Weights of a small GPT-style language model, trained from scratch on English Wikipedia: rotary positions, 645M tokens.
Each number is 128 + 32 x the weight over its row's rms, rounded and kept within 0 to 255. Layers, rows and columns count from 0. Numbers have three digits each. The size before them is the row's rms in percent of the matrix's.

# layer 7 attention output (transposed), 256x256, rms 0.0579, rows 62-63,125-127, columns 192-255
104:154148146137133127147152146107110181175093142120145139137162129122162095177100111128165106131187112083113120118086108117173188144098132178085150107114146095072118115140134111060127100129132184
110:098133057145129118074117112145133135148156160110099112165065132116119106135210148188132140149136172148129112205169149146154132140173129130086088162165135121128144085096101175167127115119106104
097:124158099116110189191140098118201078112177132134121148126108128138099134182170118089165148156106130125101137116171145123111141094107155157165098175157127117159117119141182089129160087059123121
088:105199078066042130086205120093148136066118148124131118063117074121125143137110099126143112155160106099174087158151068174125057035130135122149194143125081090154116108136134135116075102082072189
091:050124081093089168158090110156085103106152166086124138183073110122122103151173083162116110144093148130159140107157179141084135084112163141102102158095118158136124165089132141091119140098099091
# layer 7 attention value, 128x256, rms 0.0559, rows 62-63, columns 192-255
095:146050116175151104198067081168129132126140137117152149122198165121115102153184150141086152126138102110107113097114090094119122167102127123125124126152057110123119107153133125158128096176112100
101:125185157163144125165144098142139200128118035117153110134151097158187141083073118111118093108165156094127145143149117130169108110121169095155130156091124145158142152151109145136129116085145071
# layer 7 attention query, 256x256, rms 0.0765, rows 128-139,192-203, columns 192-255
095:110115155106143148075180137061115120132129069127126090167133132177096155149111140128130084170129091160125089160150122091147056133170108138062140134125127163121142099148119173102090141155092156
098:114152117136141120105127161116116189110139096094162057171093087161108113093100132076121131228138124176097177203170078068122145130155128144065145143091096090137130102163076114129114128123122135
087:126105186155112204032118096081117129104136087083152116113094137169090135110157144096125110184100088124159134106156098088186104106151098126119127165149167102165184123151128121065117167162058096
098:144118150077183174068087099121143066146090131168096124098133216112151205083120148156090130095152117122136098110086111160144127128112109109113130081161149154058160142153162152132091141130116138
098:117143128197157140144147075104150145126057143161088230091147102138103175090141095134125116116140098119128103103138153178145123171134086132144150154173149145167109214082127120158137108165202080
088:092119180121127153114147156129135115092123129081153214124139123156117117138107135131106209197088128183114143163173101123147182125161099155112128103104129064169159124064065073174065130097088073
100:138130158142161194168161140122132119169169095171184127143115140152144199142109112076154101178106156175158142152128072122135137071179123159069087125131111167071166130148107148105113148144128124
090:152124114108124162158164117146134094100211167135180088148104119107091122151101137087111104150098181175175180126121147112131119068164168205125100136130138125126210127166125121134143167069116165
092:117146120135084116183147126109120125147139103140092086134113173085145132123113132144155144141123150105124078130077123143077061073100110071118140095122123142111123093154078182139122176196180177
080:109113145124145157074114138153128131109077133119113174099189158156140068087158117189100145112182120170088107096155171129161188182169128135174165171144094163178084135081146050102097122165097134
087:170154124119138130145134126090153134171130160138098128096084139097154100151147115152100114119153110162140071155069145151170123131106177126159147151148149140145116104162123179145171158156159133
086:125082144110112156124138124128147088112099159095180158155180134181130046080170105146171132095096103189080142142111169142154140165156149146139172135165110131160125154114133110142096213176175097
075:097184210152150149138131136076144169152104119144128122178115169161122156150144029083133121158126145116044095112107084110144107133143107144158183117107126103081129144165108131085111123109084089
055:132154128066164171147120162139152118144147143120134183162154182119148162152131081127111118169109146129126117156148107117123125132113141136166120090083201090116159187099179174145157113125144108
074:171144180113179205126152140113141147123101129093120199143126126144105150119102093118096174124078160160167114189134126135166103101138183138136146155145143126168193153137146106080145149077079090
085:078132163162141089146138113121093118126107147087083089126099147141177160105130159103124063169214142139086147103119134130140052129135108141127195167141101092030090070151139128149118121188104120
078:140146121175177086119063040163078160113099135152193151110112128131116172207142215134112132105166092173166163080144108115146131175079130143076085118113093126108074139092135174191182097100184110
086:128105130119109162082178132075202094136143125111193175146161150117131101119122087195178169201088156172176083133098137144147133080143148139222156095140108120146194083102115048098083172120132105
080:103115126143158134156146153101185102154122077129124117154124169153137151159115086130111053214138164173129118077117162139147134113202124161133205141096123133133144150133139140115171102135136153
084:110165119128148065162163165078142170146142184063177154171157110110136083174159141130175092232103144200137150152119145159143067104172125130151163145102123109103180057107137136111146157122141104
086:116170104109149103176110116154083137134128082138106088099143165172118130138092135108107102130141141103133165061131132113130077129112143088112179097087156104142105188139153159129105091169159156
080:142090164123107137091137078124157148102098140123195220145190074138107053096180112187151086122147176144160150144128140106133147178119137164116089158130097132139091102134123073209085134123094126
090:173129139100149091120161106150124173180118127116129084143156115137133100212106125141070162122098100131151159125102134146163121137094204135091162094127150134105159121047173169122165187128142150
097:106079095139178151158151177090165097111108156162096127162155124099111096140159067177169159102116130070158092097077157143137105131127178167121080096094159124151132104116130076196108138115108113
# layer 7 attention key, 128x256, rms 0.0693, rows 64-75, columns 192-255
084:121103119099143093107140181117117115151160158158137110116138046131094169155132137122114154143089135084159152156145151105117119141131132119122156140049144136186148112175161125153134080101132148
066:108101127115187117100138152116120104150115126200074180086118098122095144155103063130086105109090131042125133147108110173096093117101087078125149112136174142167117156149097107175111086116121155
076:131148138130110093152118099136114103119096150124072078153159112189095108159107158086118134188166115177123161141162103122130157192140149159075136125134053139090140109153078166117152127078085139
085:097085172114117190145174145126137160141119123169147153113070169134099129111158117155099146107152086182159146172145154087159164119225134124113209117104139187159094153129115135151157165122108130
094:108111131088193114132159152178129064192079154169101174126160144160130171124113047162109123092104175096121102123086153156110169067152117064144133122145144131134144152130092091131097093130139113
101:055116136134141105122128137125163130118123107133128075175125116150099180105111133090174100188132186137159129140154095103146153132155125160122136136094094127080188117199156114102170092077044148
122:074060139092099067105142110083209106102090087113146148153147121047125118099096148127189079136101109141082080122173130091188167124172144140097176112087137159104094097107127145092102135119129126
084:098127068159078135088139109165137144121135111160147174174159148137098103137102121130121143137135064105098134122162127075195161161119092149072132173074112134071080133124157149105125120052150126
082:132092187118160172111116112132142103121155162117115116058159115110205142094128117149078140100182139119137118109051150133116135121094167109195182114156129157129158161081102094107130159157104113
094:099133059123144137081106192095118117115117129125174130142100150133137181205137112106117110155076140076117111110196108085136103170127126110097080167157101157179162124128133125121140062108082106
104:177090100143126156171111152145106095176112177153056126102121116157135133109148089107098093138149151148126114151072196186077125121155150085162140138120108128097121145141110173121146121074111107
115:072136141127131119108147119137196117105140121104155154196132171124131144081140135135095082139098146123123141180179100110187132147149095180076158145153098172097146075100096106129090127098105161